python train.py --n_layer=24 --n_kv_head=3 --head_dim=128 --positions="learned" --tie_embeddings=true --parallel_block=false --init_std_qkv=0.026 --init_std_up=0.026 --optimizer="soap_variant" --lr_mult_qkv=0.5 --lr_mult_o=0.742 --beta1=0.95 --schedule="wsd" --decay_shape="linear" --seq_len=1024
Each number is 128 + 32 x the weight over its row's rms, rounded and kept within 0 to 255. Layers, rows and columns count from 0. Numbers have three digits each. The size before them is the row's rms in percent of the matrix's.

# up: layer 18 MLP up, 1536x384, rms 0.0864, rows 322-421, columns 192-255
# down: layer 18 MLP down (transposed), 1536x384, rms 0.0853, rows 322-421, columns 192-255
up322 098:124127130129146123145122131106130104179103152158160120116107124123053192160121081168125147147119122113136161118124093167107089169127168137146179172121162131124116207102128127124149095156088147
down322 097:128085132086113075177121168095118116143116106076153108123064128157169138156112145130120145108069122150163149146146166100183142129117146119096095112202182126127165211143160113153162209155119168
up323 097:098094110164140109181129131084140080073120127117082144157160089090159096121106106083115145181122104120140102110170109134144096070171149139150157205159138152116130129079130101111104196148118175
down323 098:208151126090157139170113101126172064101165111143137107137100108102134135143082115091193156093116146149112137147172108130124141094100144119105125142131083171143177107131148090156126085140093133
up324 102:125093148120132195102113131141114058125136134158162120104105147070111101105073128132113125121080098157104069102069109143157198102165103135135118098110128144131137113179132086090134132162058173
down324 106:166091157113072113163140128212097112121114160176103132108103095136103121113125094157141082159116118082120158128130094105210119138190145147189099063130214075119143123127177139118150095134142134
up325 104:092119159140179121072117167122152155069169173132128184086113180061126156114129085140163083101148219096135094132114126191142096150154162144121158119083090102133149135135139120105147189108103157
down325 098:135110150122190235138147177128100157138113099135211095066133121106136115204123124132131118089136092128095066102122160148140100129098103137171112123143114132144139080145160093160147123159159112
up326 094:111158130131086091130112149108137095104184127106170160066057068182081122101121189123121105148121113143104148079077119096167085157100103085132179136137123179084151100122160119163122138139138120
down326 091:082113160209126177132162110141203083081162137135162107174083145136146104116139131148081117107178141083119163132164158202173132146125138182100141135171167188091134097128119115128085088107168165
up327 100:167079106151124150140087098094104158121104088144135113115194137096096110147117135164132073134108121095110122128202125099100115117105125083107175103140089097045182163080081110145108131109149154
down327 095:107126106180132166097154136134115080147202148117100122120132139078086132097135106111101062045099133106108148145095215119155170136121129132091123096121111134100144127086128122164120172164157163
up328 095:116175100124123164132099117162100152144161167078069146228118169189092065109159127124107179112134141145113139122079063059128099137128168130144128135168115149208081111173155105122122099113122136
down328 103:136097099072123198153136081127120137140145162140135102084142127128128095086082102128141112170136105103149113124131149132131141130071109085150131150112090183169142123110158173140109113133146090
up329 102:162206109130100154097104118149105183110111144054160114113108180137092142166087190087143130167131170111083101122168186115149116128101079139168128209138103123126126147149123169116126105134132132
down329 099:122046133119133121080137138157115066090130131101141094077147136180145185171116128149101114113142120108152129075133139138102080153125159092163147130095153209150161198108169054147149144103112158
up330 103:149143121210114185102113127100161089136133141136104101081184109201116073137125137113121170104145112118161110158110074123232154065191106119144137108109102165125124105109098138116111131152153158
down330 108:118117147139092119120120170135089182115149135155100154147123094092112194139090107109116167131165151097108127105082165136153120151125138148088108116167117126168117141118137074184196142127124129
up331 095:147190125088112110183070101136038168216096172136156109119159097138171117124112160097138097102114120104166156081097118071084135145151115117133142140134107116098161107106095176130112139133163081
down331 088:171128099221106091083121135122160083120084162160184158128104094170143148153143115156087132110130125155120100120174137122175135087164095168134081148135068154127094080174146148164129127131161172
up332 108:117115117132119101126116091103127092059163143130140128192123152180075173195126121098140089126137071148062146115080117134096081191100147075114153156156171083131156092139191162111088094125143144
down332 102:123102135115101155137078154123134110150142110107134124040125070140094127088149126144143150153096106110075183131144152137124124086087099156125175128109141142081108141093129181115155112126117159
up333 093:187107093114090121067093147062137184125112133131142089190125124124163123123096109096149164195204122181117090147145136097140162126160110077107192065158132198170066121125114134142119189164132155
down333 099:159132102028059173094078102131094098164128084181111110172105149099184098106188152123177084126213129181178090107151159121140166114145145170149100110190125221114126137079110170122161098163131113
up334 097:054141112157120077033136165140187171147120103102066063103141103175140133086127178140128139181081150097165104125111130121109162096139142100077151115142133138150136163111127138129143151168152129
down334 098:181153149144159077120115145113132157164135126163113155149138119121125191176200073105089125144159151058114131125140121084076076124106101134122072179170117125161141074176079114118125083117106094
up335 102:133142124045079132125151162148082099197135127137117085096156190132121091139143103041164131179161100130136108154139130110108162181107104124116152134157138095102198088016174122131138117102128144
down335 097:159157179100084127135148171176156095127154123145093134121161139196157067120125151051155102111116181169094129167131161160150125123130219147109159142127089137087212149097125067140145116103127076
up336 097:170121141161076175099155071169113103143134117116079104175112095109158138227137116092118127107087147145108160165137150076070126065165149048159138107105163106141157117062074147085134132155188085
down336 100:187097139122099085131155114155130100157144135146211161133146145185146103100164206093121065106176140156071117186163135160122111132102165145114090072127112121118114131117090142118184135170105136
up337 101:106139126152118104059091151074098092188093108123123085128062099140116162097181101155139139071127151175160095173106175122152124140122120128129094109162166127158131112146103139121115120180074137
down337 096:113134184115134132170115074102156121176133104129091104131135187096106120114149099111122106136102189111130086126119103188084150154120078098077159093067120111136164128139151198181133158173139214
up338 097:115123110124092098114200117213111076136126149155166117138090156090171147156089119131082136167142166104113140170109116132178163136178051163106052138099157158117166108120052111144150096096057084
down338 102:116120104115196196095164091155114139138148107184182138132164092120109110122109120113076088130142109099088181175115097074079104118185125074161161087139069115103133134144107132119132141121139116
up339 096:126130077151054086148108120082133115096198057141127094137163101143177142113173048164095170087166105126092090133134107167114169137118119156085193094156126071107167110129081121077169166165154186
down339 089:063110154132146128053156129088173137171139112104111093114179130157170140144163142142067091141151132130148069168101155115145093108142091138180132118113132080120151139132152142138097100166140172
up340 102:191154126160185094126097104043143140120129110068156167107102111165165122082134143132135112103161040083161078073102159054102157089107128109153172134135151184095179148081116145137129148113120165
down340 109:113176185124098116115066109138132179127192117154144143130204115130141176109124135176048141123171136121119101119113192136154138166127144101128154095120098109156131202149190082161097103159158077
up341 115:062113161121124146130119163111152074083109156116129109136134126124131125125133146094070160160157198163172146109163071181149143078125141141091144197170142157118143151190102159145167133134145088
down341 101:142143147093185149124113172112141144128179112158164142078118123116112093143117183110151118148151164097114112165106159127140146125106173142106098195187127079141093162132152117154080181141150130
up342 097:120144099166070147111100185151121165125165153073020103162092140083109082181136078086112086116195161105126148101136112097128092080134114157058103121112101083159200114131160162131155135145114069
down342 093:135117104165164095162103061130150108101120099093170088132091183116087116154186187076065117158106137131146142109136117098139158133114166101086111118150196089105160134106133166094152178105166078
up343 100:102098183134120144156161165173131127067110146117119142155101099138127091110130157113128104135094124109160142122102130146091155111176169142172156108131185130129100168094067144130096162159175056
down343 096:149153094135191101069107109084122156161088177141113060145202136131159174135112087189105118067183139105138137123123088140078137162100119059167139127156098107120107133143150110130182127092093125
up344 095:164107135163135131126106153093106160157137138116123156122092160118142130151152137130184139101127132120150106112129110106122108129109138152114178114152184226147094119109138174045142101118102111
down344 096:098172114089119110102117091165160088068051100114108134144149180118153142099119120118108122119106130129171150156129147121167120084097147113144112169081078068174168177147094098177125157107109123
up345 104:147138129141065099121110127159128124150086138153168088056131145163102125193086103142163123075062133152127177097179090179147106161132069080155175082140120130141103155197130173162108133129072143
down345 098:121103167102162107123081171124141207129173105167090158097172150199112085146079134026116101157115164128111105126145117084140148107136148138175128149132155145124087117135128149107133130122122123
up346 104:132106126113144166138129125113112132194167079107126083074111132120109089194135160092137148131109089164176161163117156094134148113155129129150153140143138097104157174114167141165117189113165156
down346 107:132112196119121123133111164173129112139161125161167156138158173134140166073095152074080114194124126067199125119124149152131089086144137122109140075139140122121171124132121096123130132133124145
up347 099:134130210128149166111146209121102101120124134116157192113156168125139116110127100113123161168109162173142174097107164128189126116116100085121181084118122118135167173136146129069164167059105122
down347 098:098063084177145119137097115165145125138131115132115148108100112117245078130137129122080159106134117150169119190170124121120080136129100162161159144145092081141133074160129101126168180085153173
up348 100:092181101127114115129100145125115126140102083096156118099112121184091100173110118088158136126165117157078133169143105111088142138094130159068077140130150150143197152146127153131127094138114108
down348 097:168140138130128124149146173125070127121160134135122142137077113176100137142157145090111086087113138095092090149186160088084141128140170129079172104139150120135097090098135146141132074114090115
up349 108:135139113145140094121134182111148092123136081135148162094149136154146120194143117077156100108132127170212117111143062111101156164105116071151114159143132163132091137118171143156157120182142138
down349 117:102136149127131146107126107138143098128057126150170118154113152107153132117104124084089101140084158144207153092122101119102161110117143164112116090118143159119176113097193096139187055177132107
up350 095:102183152184111156156116153102108161154089140131083156121186136126133124123093105155153096143144129132131134176110188198198129113127133101112142152181114117120090158124140115098098103206051087
down350 098:108121097114146186154117131094184165161191070134158131147133143140121187165165155131144165064161137077117133113101104092089113165213134128189142121128125150125110145114144135137162164167134095
up351 106:155157131109138126148092130113081151136194110099099049164134085196108119152155096116136146106147148126182113138123167107140168160085137088151116092136134163098123151103084177123159186162118132
down351 106:068103096126133077111134170134173132107082135089196097110064127131141109067104091113148110121117107116205122069176126131126176147125130135168149100104172138151148107181137150182177151143152113
up352 093:116176115124136148099091088114078130115056137110133164098107110147169172128104100139159097163124174176121123162129129154129115117158123141121070126178159095159194095169104169104175188135169138
down352 094:156102134163094163115144137170092126133158093159129139133154099131087162133131138140115177185119161130170112112155127140132111189081126106152193131139110183125207088099159127117142103116148098
up353 108:111126136177176127126146127102126124126107154035172102123171035199187111146091065115141190089088107141142103119096192138160109076138116139129189139093127176097160140143151085131083121153109125
down353 100:138125092112129141150090126081127078116138153126144175131078145127133116149220132155150068136134105155110084113133074129050084185141144070147101202102159180105119190178144138119097116123151101
up354 102:106148143139078133134142117148116117122083127096079154133186152093165129140074080146170138135048123080138097126140115127138211118144138161139176154118137089110151079095099127151191181146206091
down354 104:062119123141130131078147122154120138125129129151143065092167131094104110153171125088091136131163121170164044181128144179178177112122161161116131113116095119160134122153088144142155126096153160
up355 097:152162100121169141164117165135128116103119164126178069123121110155152074162166091126173120104164153124154131151171114067096102088206163123122192135156094125138108145149083209104126179139107172
down355 098:104151156116179121176133146120181114119087140083167122157121156128116152080151090136142065184040117095084097126113102133103163106134107158098125094073126128158115082126156057116108144169074078
up356 098:105142142158163102161123130089188077153127087072137118140162091083147177152156142136106148174164193141135172183127103090075103078104146167160149124131128156139207104125157194169174125121199204
down356 101:101150097095139126145126177112187118170212139109030137113179076091175137147104143155202135144133139148155091157132130121146132145127156105112113155150130193081083146105126138147082113073178136
up357 104:056103101151176133125103147108087124149097131097176146182124114118120127129126130091070136137183167099094150120168081084087114139098162166133131127167105107139165127129166158118108137146112127
down357 098:122151159150206124111107179083186133105145146122129124144090132148171071119093116121102118152104140118095145212114158145146115113164144066165075095053118103189085164143100162170124083143163165
up358 098:206131135113131130136143183187141134111176083193097124175129119072129213068159131141177101078140144155107150130163112110143038121087126153110105127102147075108170117085144178159128144111068078
down358 094:145120111143104079132131093118116167177162099146109137116100106117145118121154107131199143151091111120117101129118136098170109109082124150156110171113089133129134105152153134085191131134131180
up359 102:103108109156100139174079122169091117153157149182149104200172152224068115133128163096140133117138144068131102118107137145147103172127098128149118122122129161128102140159131113084113130113121087
down359 102:149158099096149129188163122086106063120145171114170109155070115106152101100134106135137108156094118152119117121126122081113092072202093110123155084120136099108111094081139103140125151143135116
up360 099:141159128162120110197157143156079079094164088124136074096204133133104161114134095179191143065097090107161094166140092151097101116138114133144160150130116132110147095122135196152187125134139118
down360 099:131097162098115160165120152094203178166148186122168103096138115125183149148150139115085144140117135138140130159207146127111162072189128132116090104112064169124148143124119162108074141174083162
up361 100:139085146118120100091091148100117165128123131106230132094081151151175135091091112134136146101117073140138125127084128093187128176093145156150140086158121163134129100129119125112162107140154150
down361 096:176155129114125112119190087133117142114143183174203216095141128107086096148133175151075155075090111151189180182159150089100141166116156133175169154123190088161163107163124163137144197157114187
up362 097:119145144152161137121139120130118093152160157097175111086118119161124087133123137090117146133127124103097125102094094155184101173107126114142159133114151172122144169111153127136115103096141082
down362 102:181124133081173087118117142139116172102183139102163125117128128109114156099169116148156145139123133164119174188093158158169118131166197137109107065149104086099140141135103083157165135120152081
up363 099:154062116050043115163114106081091112111109138147120095118163159143127141137132165055089137101129181137135134189063152112116152138218153176128080153149152094096080068084081139122130148124100063
down363 100:174075150120108107091180176080183189169165091161104127109150104124123105118149116169093170115083108108143167149059145156182140114118099095098114093119163175127116149138178133179079090096124144
up364 103:077104116116147143135110124138119132139168160121123118063073145155133198141106119177110163096162070130153131137082123162082123146115099109177131123094126142120171115159127097130136158120118108
down364 098:092178111101116146090175076146166092084123099148098115136100139156113133078164161179161160125136085125145168117130111133122127136112137187142125115076120103164149106124091127128051080152135131
up365 100:109129177168147127122091092103148174160107080209145141108120165062172151160090084102124105133119118157110063107126147139130046129132107081114185138113209129102099096118151085192157084112092139
down365 103:143167146128177082134131138128110093184157121126133164172143147116174140143115112090132086100082126122142150119138118129050167142114123167095149107182193121070124153144114125128099122113153177
up366 105:105148112101124184121083113111176081139091094138147071082148187109135150156138139146121117162187110118155166112139133095122152116090100125188119116070151095092143025101147158156062139204140170
down366 097:076140101125129130085107151124081123148118151163081155193096107157112132143154185131128109102102119134169104074126135145130089075164116066093139132139097103120131128155142116136147188084090123
up367 100:166133152143146161129118115113163131162175131162141038150143125109145060116125141095178169174065106110139081128058136103125147103137125096185129150185093143152079117116175144150135112141134084
down367 098:137138095160107133112178138143102077130137138172103131137122108154108092123146142085128102133142127099134080093140093098075096143081124070065145071114101146122124115125170151140168123140149082
up368 099:112157084187090184121080160162104148106135100071112134136109094149125130159121158122089073126092144093180121145145173084120141125109188129061130105111105147082139074154175087115152169154185114
down368 097:147130141118093146111133132130110151161100090163165132143179098154162148086122113131096091158150136100120095184102149123123188169182132122113128072117043138111128112061155127133139119078096144
up369 105:147099125172098148112178158146083184175096091111097109128139030133107095108175222095103175180103101126105148130088156130115182137114191140160154174139119115175109123109108144127146201146102117
down369 101:103141098131157154120124150193130129158107112100180138177167167157189118128130146122162101126157101147141156192115191104074126152140083140123100105090079114129154121145110186126129092151164143
up370 096:172201107091128106157127083110111187115112062163139108075134159114061143072072151165127097091127095112129080148098105124111117164111165129132069101174124126157088108092141086186090162156026176
down370 101:148177163088113111160154127131131105136161138064117110168093163132106068075127087154109133176070158137174063115106196087128095098120165106170084084159171120121129161100145112090181053165104120
up371 097:156173149197168180191125171087097170146107121101159113099163166131118077132086165148142086200105127128149107138115108106143107102119118170125169087176132119113140147147095104119145106123093116
down371 103:145192145184133116147148133091116141183127120173149119172122138177130142120121123177133060172073121090113090196116096160070093126126097105117158140051167101090129196100176171155174131141095056
up372 098:161160119102148140128074138175092101190181125142181113107195204158193093172048157107141167148103142217146121065143161106047138180128129118093121156132095074053092142083111147121122137152079097
down372 099:141107078132163149155130110098079099116128147127126147095156086119163121172155215083159114137136181170186118120100135130152149117119171155115186130177158083098138147134074119177163167096120126
up373 105:146141117146158129069113077167084148177092103099196053151127143172083103132082157124114135145132134163160104127158093133153146103091125135142121097132140140165064101178132132135129127167103156
down373 100:141112085102153176138153145161084168108138141148145169106158090170083104131145110160141134195096136130115098194162094138092191117151134136145152170141095172118119122142078129116116060181160132
up374 102:094093093135127094129112153145154102179095131138152109135099088161118126168106156196066129135089155098139200084086169141149144073146073140139146101102154143081126069156090130073113119074133126
down374 106:139137143115172124140135089113095126195099082124133112154120208179147169154119104153111124112118061124147127130081132129156175103182087126143142080162104111119178081117205122037150142141141133
up375 094:160142106099121182128088127133135146133168108157128111088162180112128135139141198108109124157136086132147158091106138155160132196148176142045123081119145140160128123120139161097146097212112103
down375 093:180167136186114209146153141114161096111102108152078136157137047167061135129119181088152098102048150172098081095145115136153171152124132088159140137175164118133142150117134168153160151129175099
up376 102:166100172135167099175141129083118176095136087079147147120088173142159134194121113120119150098106081149099141144083178187139141117150184147105069117139083142102102137177139109150077116109176089
down376 099:178165107133118161058157091132175117171123121147167171061077096161120093106142212107113132118150166142078125081157155117139186195071086140119095135110089071174065123130167110161168174168080151
up377 101:132122135180182135099098131128152138114138130130160090123112115146132131126111127117079157026129116136059088126159141057077126075102144110170137140116134206164117099081140141182090146099073096
down377 101:152082118167069157163143088147220133158118132142144126133155107116153129144158015102076157148074138128166197102052119093153158133086130221088127127112122116130107135120142187102137122151104100
up378 100:078125126145135120185122060166084170146188094160138138148140132128152154160154145102099143113139136130149091141153181142079099090113135110076125100119102117139176163132143153079137155107155150
down378 104:120155116180132114118165095126120139111123150153107124175168081127110170095124113126164167121078082145102166086125103097114151078091145133203116192103124099117149145133145121100168067080132172
up379 107:148130177126145146127216106132110216057046093112126124155169162179115105113104124092123087110171114112144105119101173143110153169076136070128127101184091116192097131101131169114117138122189184
down379 105:110119134123150097103165131124160129109096127164092128124132163131083124118181098121130121132112132088136150157069194092134125149145154150126129139168084172132122118100139159125100120188155169
up380 101:101075142115103142116119119145125133084122155107109117184093133165093106175147128074118178164194078117184101163149116107117142142109120075119108042143128142103187153182152144125101157179136081
down380 099:108200188149078215079154117156185138116174132140182127132114162110113082090128123128161107058134131091096149156112174147132132131085130135142123094145106121061170139132193120125128123124164097
up381 105:076099117130123070118127146124142171163120130141118123181096099138119093146115091101125100165111126189137181138101118130077153153099093090138098091170065190182117123159093136169117126167123144
down381 099:158119139124122146091136124187166088171125139103179126126113112151155156171097112113088109125120107138186138111165177134132137156170162090118188154076124156155157108101091108113152063118150154
up382 101:118132136126085118120142089106093115165091106113115098072109089141114127137160111101111067095128090082133139165158168104108113052145121194104173076120136098187137087145105148109088090127172133
down382 097:109160132158147092163133116113188107178099099182128180134156152148144148119088113178113117128114143174169107092160104085144136124132126113064146109143126116134100055152114074108208131125146181
up383 096:118149097111066149166118124127144123105165114134155157118129127167137144092138140152113151112124073153156087158098124089131068108124137145082103079117108168170116104106164154135069120112083108
down383 095:086179125147143159191171124124105118132197087106087115209127124102119121130169104077117154097129137071079133104177111102137140061116103154123122116078128144101153129159135134085152143140124123
up384 099:163119164139114110139138108132126154120134070083133129163136141144145094114134099162129114125113151136122071171110120130151100110142077133121155115109138100136161114189126129077129128136155134
down384 103:133129138101163100134144159066089103127104113127155151169149129113112135108115122116187108122115159200135118125075149181215120168127157139092135143084202148116118166123095120185100100139205115
up385 106:110147105125112178147122113222110125072136142104173176121131096166201063174118152121136118153131084115133195145060172172155172156097176165115178120141117152098144152136111128143128135133152206
down385 115:142155153109098165112137136146117142083162158073148143113145113114113120107118135145130121120192047128147129145125157210084092165155147188132143111131065099119121118154127137155148104081138149
up386 099:163139161148055128092098127060097099123112062122130139136147139138143122126125129090125093137074126125075128071142141114121139163101165125140169156152079112138063136077116155179123183163059095
down386 101:139146195059215114164168143068188205125159140144193137123166147144110168133101107076150153144143117123127148119128097134132168099066105134135084193132129141092192066194143117172167166176196135
up387 103:140159117121112171146092169118095103156098096091145125118115177105152133158136155105126099117182150147090150114177174169107105130119123070138125128087121079141139138113127158138103140113155103
down387 099:150138190088088186129099118105109097130134136146115127161151128173128114133194088163120181112150052141152156090149134157149121155167141123150145100170149143153134121152113113119116163115174143
up388 097:139092148147080135124163061089130144155130070145149169083155148127135136095111146118092082151139157180158157096145105190177144098151057097138088147122122112163128120136070114180121123096121166
down388 092:181112179142139157144162155138105160125110164140107107105056110177131107139109086139160091076104146128090091167175102115146175122098125146128140169155117113140089130152125144125134153166099146
up389 101:143083204151160198198123118118136099052154157142157125138155175097135137102083153119080134145183110149081144172134136140077053087120147138142129142091102139131155161084099109195127182130131141
down389 102:162062108102100114127141155098146088125047069076118178143125185134155162150156123079157110131151152140126174139116155119113116151169176098128110101122107104131153175100091200141125111122155151
up390 114:150125116138088135166116136156112103125138125101190134142163136117150134124107142088137121126162200178119163109120128163126146121150188162084167192171152148160129146126203119149137105079124105
down390 096:189125088090131130064118160229153143132087139128158100167122070141163194109084160120113123189100132132183167103136144131096168095123155148134115109117147150111111122130188151132133120162110076
up391 094:095083153102154115108172159163139150134093111127089128110171222121145106147101082170139105153131129173164152097080123116101105099104138150143116155157183055122148135104143138130072148114044111
down391 100:132182154133088137167126126160114094141175117143150118122160097084126182090126105114146126136085109169150163112163120124099084139133140093085129126132103124095164136145134162142171093107081170
up392 108:163102112115077182104118129162067143146082163116102119123140120191095137169187133186088133186152119096137124154079110139100196163105080130145142144099079157111100142107156128136147161165084187
down392 103:108101168177143132124094102179088085157121122101223114147144100121172186147128115115127167138154128121136139082160117194133109133109132144145158122155109135128110060113078108151186066128185080
up393 096:141114151135095139084157112114133135139086160156139159154120102114110107109128122108023215120147112120094106193188088069111110148169097108106153103127158158159146118088143161085114150126092137
down393 095:136121126120118104116116124164096077149149087085141140105091082131123101104094154122194078130114157152140116090133103190149091145085131101129140131164132125091179180079125090157094105102141147
up394 103:089171155118085159160148166098160148128153189148112082110160123156094168138112183149150139150124191135107097144113126158125113086118118120203167139148109108105134082171157107153118087081127151
down394 099:189077188100112085176156091113124154126124103117122168127140181105137155147146120129132084099117174151114105091135117125091176151076189178085155154138121118131149180127144125107157130101071184
up395 107:134160103210105112089131129122116130183230126160177115165138134124097139115092110156185117218144045233154130150111097096164179167008070116183142112179160107144077153142095110100156155135137126
down395 099:116119185112109142139176101178076169143165158140167095131099185108096079108143153115094156125167126133103135117140143126167170134132109147123113111150156140125095108077103170160106191116145185
up396 094:124146105121134125139136134156132110174163122133158207141078118170098154127127164123132111194124159101087141062143085083095127117157045099120106121072156106177176195158063113114141127050120132
down396 103:073142098139124080148115153084158130109087112113123065142149166194091139128122127175127124083122118204077139158091127129154091127093131115098155074124126077053135165154061175153125147148175153
up397 099:165152118178106106114118108187050115081113081146088152098097167145116023133132100133109117151136138089181064143109128153128114153124096078173161106109156165145103132069080100108103097139105113
down397 102:150116116112141092155167200129098168134114150172090141167158126086134166148108088099131138087185163129131116081101122135120107113113116095114115128150133168154121129106206125116098120117073140
up398 103:209107126158082132120134108154126152135066172118198199073130115179095102151134131122112078088169112119123155140173130155118134099107101154154133132164127156093135139114084138134119124114122104
down398 099:124164156084130193155177110127109099100112091134118097082135166170170111103129126097188180140117093120179107118142113106099094130129125165169150157073097174097129117098185162106070120145144125
up399 097:111118199122104124088080114098136158121109173206130128119108075218152123116107147152076088116125063167100177097064126158173172061158108155118112182140133119142119118158147096103185140139100121
down399 097:141140132115113082139104104153148199135174151168153108138231125165148155141134177090121163127165155158144165109117137096149099099110076123140132086128130126076130132102090109120101102100114137
up400 104:151115099165070157101116108199097129123125149155102133159145182077114066179142117144101163148118087149146100164173095132128144090156106104082139164158168127094091163084134099128066189102232111
down400 104:110146100114110104081166119155165180115158068109152089084124125169106133128149135149158122105149144156176152081105139092098121174131097187068095178143111138137126125078161112138149163120161079
up401 101:140123118079101139122134113153088144100086103114138122092123214128156060117097117148154130164069137161083183151106115153117067116127126177120140132106138148074157152111159080149128151109126154
down401 104:153149103156137096097136101130120185179126057102134102128137144133145130123092142078128112132132107076125073183119109070079142158190156107111116156077164102088168177167167160138112067118121151
up402 093:101166108111102129128132154135160096096170113139173099130045127145135087160129150090141136116128112142117110124085144102104114171095086136106081202141096154178186059152117132149159104113101088
down402 098:102145110153137124146119096112140127119132130069127158096111119136194147123120169154181111163168115168160116194100134124134129139158155112165151167062183151130129172095099172057119139129107166
up403 098:143142122118147125102140104149157097162125115140151150124179132158094147130165122103085121086151121079109163137124188182109117152042080090054117178124153136128130132148129147119169082114136135
down403 099:133139132138145091119118090148126142163093093139164142075110134190115164132142171074130126114111062096128092120142134119135046154107133123112117125125131072084095132157123151193153111142124114
up404 099:127158120106169160181147118144135116130178064139157054124156126127114165111073147163116137111156143088150106156162067077141097093130170077156128123144149151182160069141152167127134091123073127
down404 101:164111110152153142163161125133188093173111111118129097130128154167130182081132095119124158135121155152128122104128179128098064124127085167110097174113165085152139121113113107164157091189134108
up405 103:149085117100161073065116153153145134127064092109095136119102152187109079123197109140112160171146120112139152155138120156148136133145138106151132124166147168098095139156066189064108113154158080
down405 099:124068194149116149187151155150132151183140122178122105128116158111158139132167158067108123101112095108127183083071160111068125157158143139098050102086103103153172157126092094107172130088058114
up406 097:131128133112170106168117140116138157163163098180089163165158136127158148146099195144126136051094143133098117110159172127138197086110114122115144141118169114141154111136183147140136111102076085
down406 103:119115147121116106136124135093137139109098152078056120119130119083155074123118147150088066135115113149139055156143123086121108139116140154164128116161126088080162137063142131138126081154095136
up407 100:163112110174150143104122091065079131081141113158207114102100065075096150177105162069133193124154136146197149060149138122144145124137131101134144104087073085118085077117187088147122146109124128
down407 093:212169152109141142136085096139148115225105056106070128172129140151097118140065167132122052117140145158073108113085114119143072180129131123121125138147158164112083166117155153148120148166167084
up408 097:135212142181178120137100069164126180122104143033134135132065122146169091105125106191128098078115128161086111071093106130143130138070136120117157145111116118172139129175123180157096107127120065
down408 100:121151163131144141173073176141084127106158165122145092153109095077155129091147126045150116102155168088107109109119096156052097135153116089086163109151121137107158111140157107129104181148158196
up409 100:152129076152089174122169085144135148181162103048146141102121174104097104071089116121171087139164156214128168162137090168105116131161140101087163190087132152146148093141150115077108080147106168
down409 102:071145125104118093111085084088169144164139130110169104121078116160162150105173103168087083172125121164100109114097137119151111103132126111171093111101129163165153126159076092088155135115142144
up410 103:139122098081117139133179146118138077087113116134156138161126133141082146169141068091080101164124174119140167158135108098117168160131164129186204122108174142125154153165164171121135124101131112
down410 103:169095137167109163140137196130118114114150123150102112122136190092107121109159128113130171188153150135108145169176078095140076137107070139139103128128146168175181107133086112143120107177189079
up411 094:133116174130159137059116098169093147138117106158142143171055084171148163176178096120123148135091093164163117198060166215142133125179140139157178161091132157166094074168145193094133116110150129
down411 107:076150142122154130148161188168055122093121088138133118172111156125134117082168118160073182094103214108166125128153110128088099043151194168110121159083168114146168129136178131149108117118081148
up412 099:167089155139135131113148134134167086094163131170143184110160127139152151128166153120161101147101159099132148066095074148107125136085078119079109127077091127140105091118140103096158182099137113
down412 093:127160069138160165173109087130091093133111055124103047092137208105154146098086149152111119154143194156165089173130163162153134109136155145156172134126160134147137143077139167163125091145107112
up413 099:096144115108133125115165132155132147135099181140122136133134129214109076158114090130098127133168168126097132133090162137171167180110150130107136136163100152148141110154074032122060133122152108
down413 099:149162109146141130136146120117139184228180128096126126167108153147159094084195123143120116103090111107143082132085123122170131074157065086102097137135139155100071138133091085114090087122112113
up414 099:086183087125140167087054087167112094075125144137086111140143146122180123084147128136158128144146156107111079134100084100075163159120071158071063133138135142068088091142175164143109139098103111
down414 092:184123103118078077138156142132083128147095144124090165167119147096058113146152166106131079141070100136148129122083178165104137071138152142106052148149144134111196123176135071143115162121112089
up415 091:197056143035101105123071152163120109114145120085130145160114104170130136160095093147107088190088083161156090158164124136133081098096143104121154137133149151115075152148165112183126158125083183
down415 090:171175200114120169158111103156149100116113152192136146073117087082159092171176094179131167107116148085117165104180120160138068181120143113169083016103141182174095125130140225162115177148166124
up416 097:155188132111090080176081158170109070132144140146138150090098108134102127191142183127099112169096146126138109156124197177096083113152146153128132158108113097094136156145141115106143174131080158
down416 097:075140170077133116077170117076113161106181152149074134130156099129119128096119116118109155174102155151070083135157149051161098146116126108125116126132120130083089139127133165139069136129123171
up417 106:113153118108102125105136175061149153079106132100157161123092084109151144126121118126127096099160141124147131155160096128154141114121101119169112077134135114149143142183146194109153105176160073
down417 105:081086096089128177155126077089095111105087113182153122079109114114125124129135096100141105178178086118108103188149118132122165060176127172137154099125131108189163093114207111057136114143097176
up418 099:135195082106144192167160145117116138118134138090197125118164134079131138103103198201114131107131180116140110103133079139098137138109123121114167174156110115094103095103116146163123101153168099
down418 104:132121226135124112134171127118138139177139123112147124076091173073091127125128141139121133088123146170117145152111111119146167147104163100169141167156112090115062088116171174160151082107125184
up419 100:172109156097126162099125118183110126171078129098073111135142107176116112088135156121166072135090076209110114202109099105114117130148160140194131159164144104139086081137093107125129128070121159
down419 096:125122133160191171129083142071139143171173130154184094130077135098057062131125137132161061135134145148115157081119147131128124097130111187085093149138117050158150165153106161091110149102130113
up420 097:136114136090163129079134076092110098119075142148110165108172064128152160090104125122128149108118101107113142133117089124178071172103149156086158104140125179107108099121126141086186117060123135
down420 098:142084098117154091152121042135146089108127180084148122156082119152042134045129177139071125134131096137171059127123170090128170187118102130167170180196123192118058151120172114077064087073116172
up421 108:116155134133116125142115156119157147118162179085120134141112181119136184162108096158162144110158056175161164111208171093082122119174106150111153126112098122138083204085106117111123139137165078
down421 107:111161170144080107108140200113108074153133177155087111110161156133121142085134168121088113097136119095142142173091154086153118106148037153090129191150119164156162085175060047126116143156087130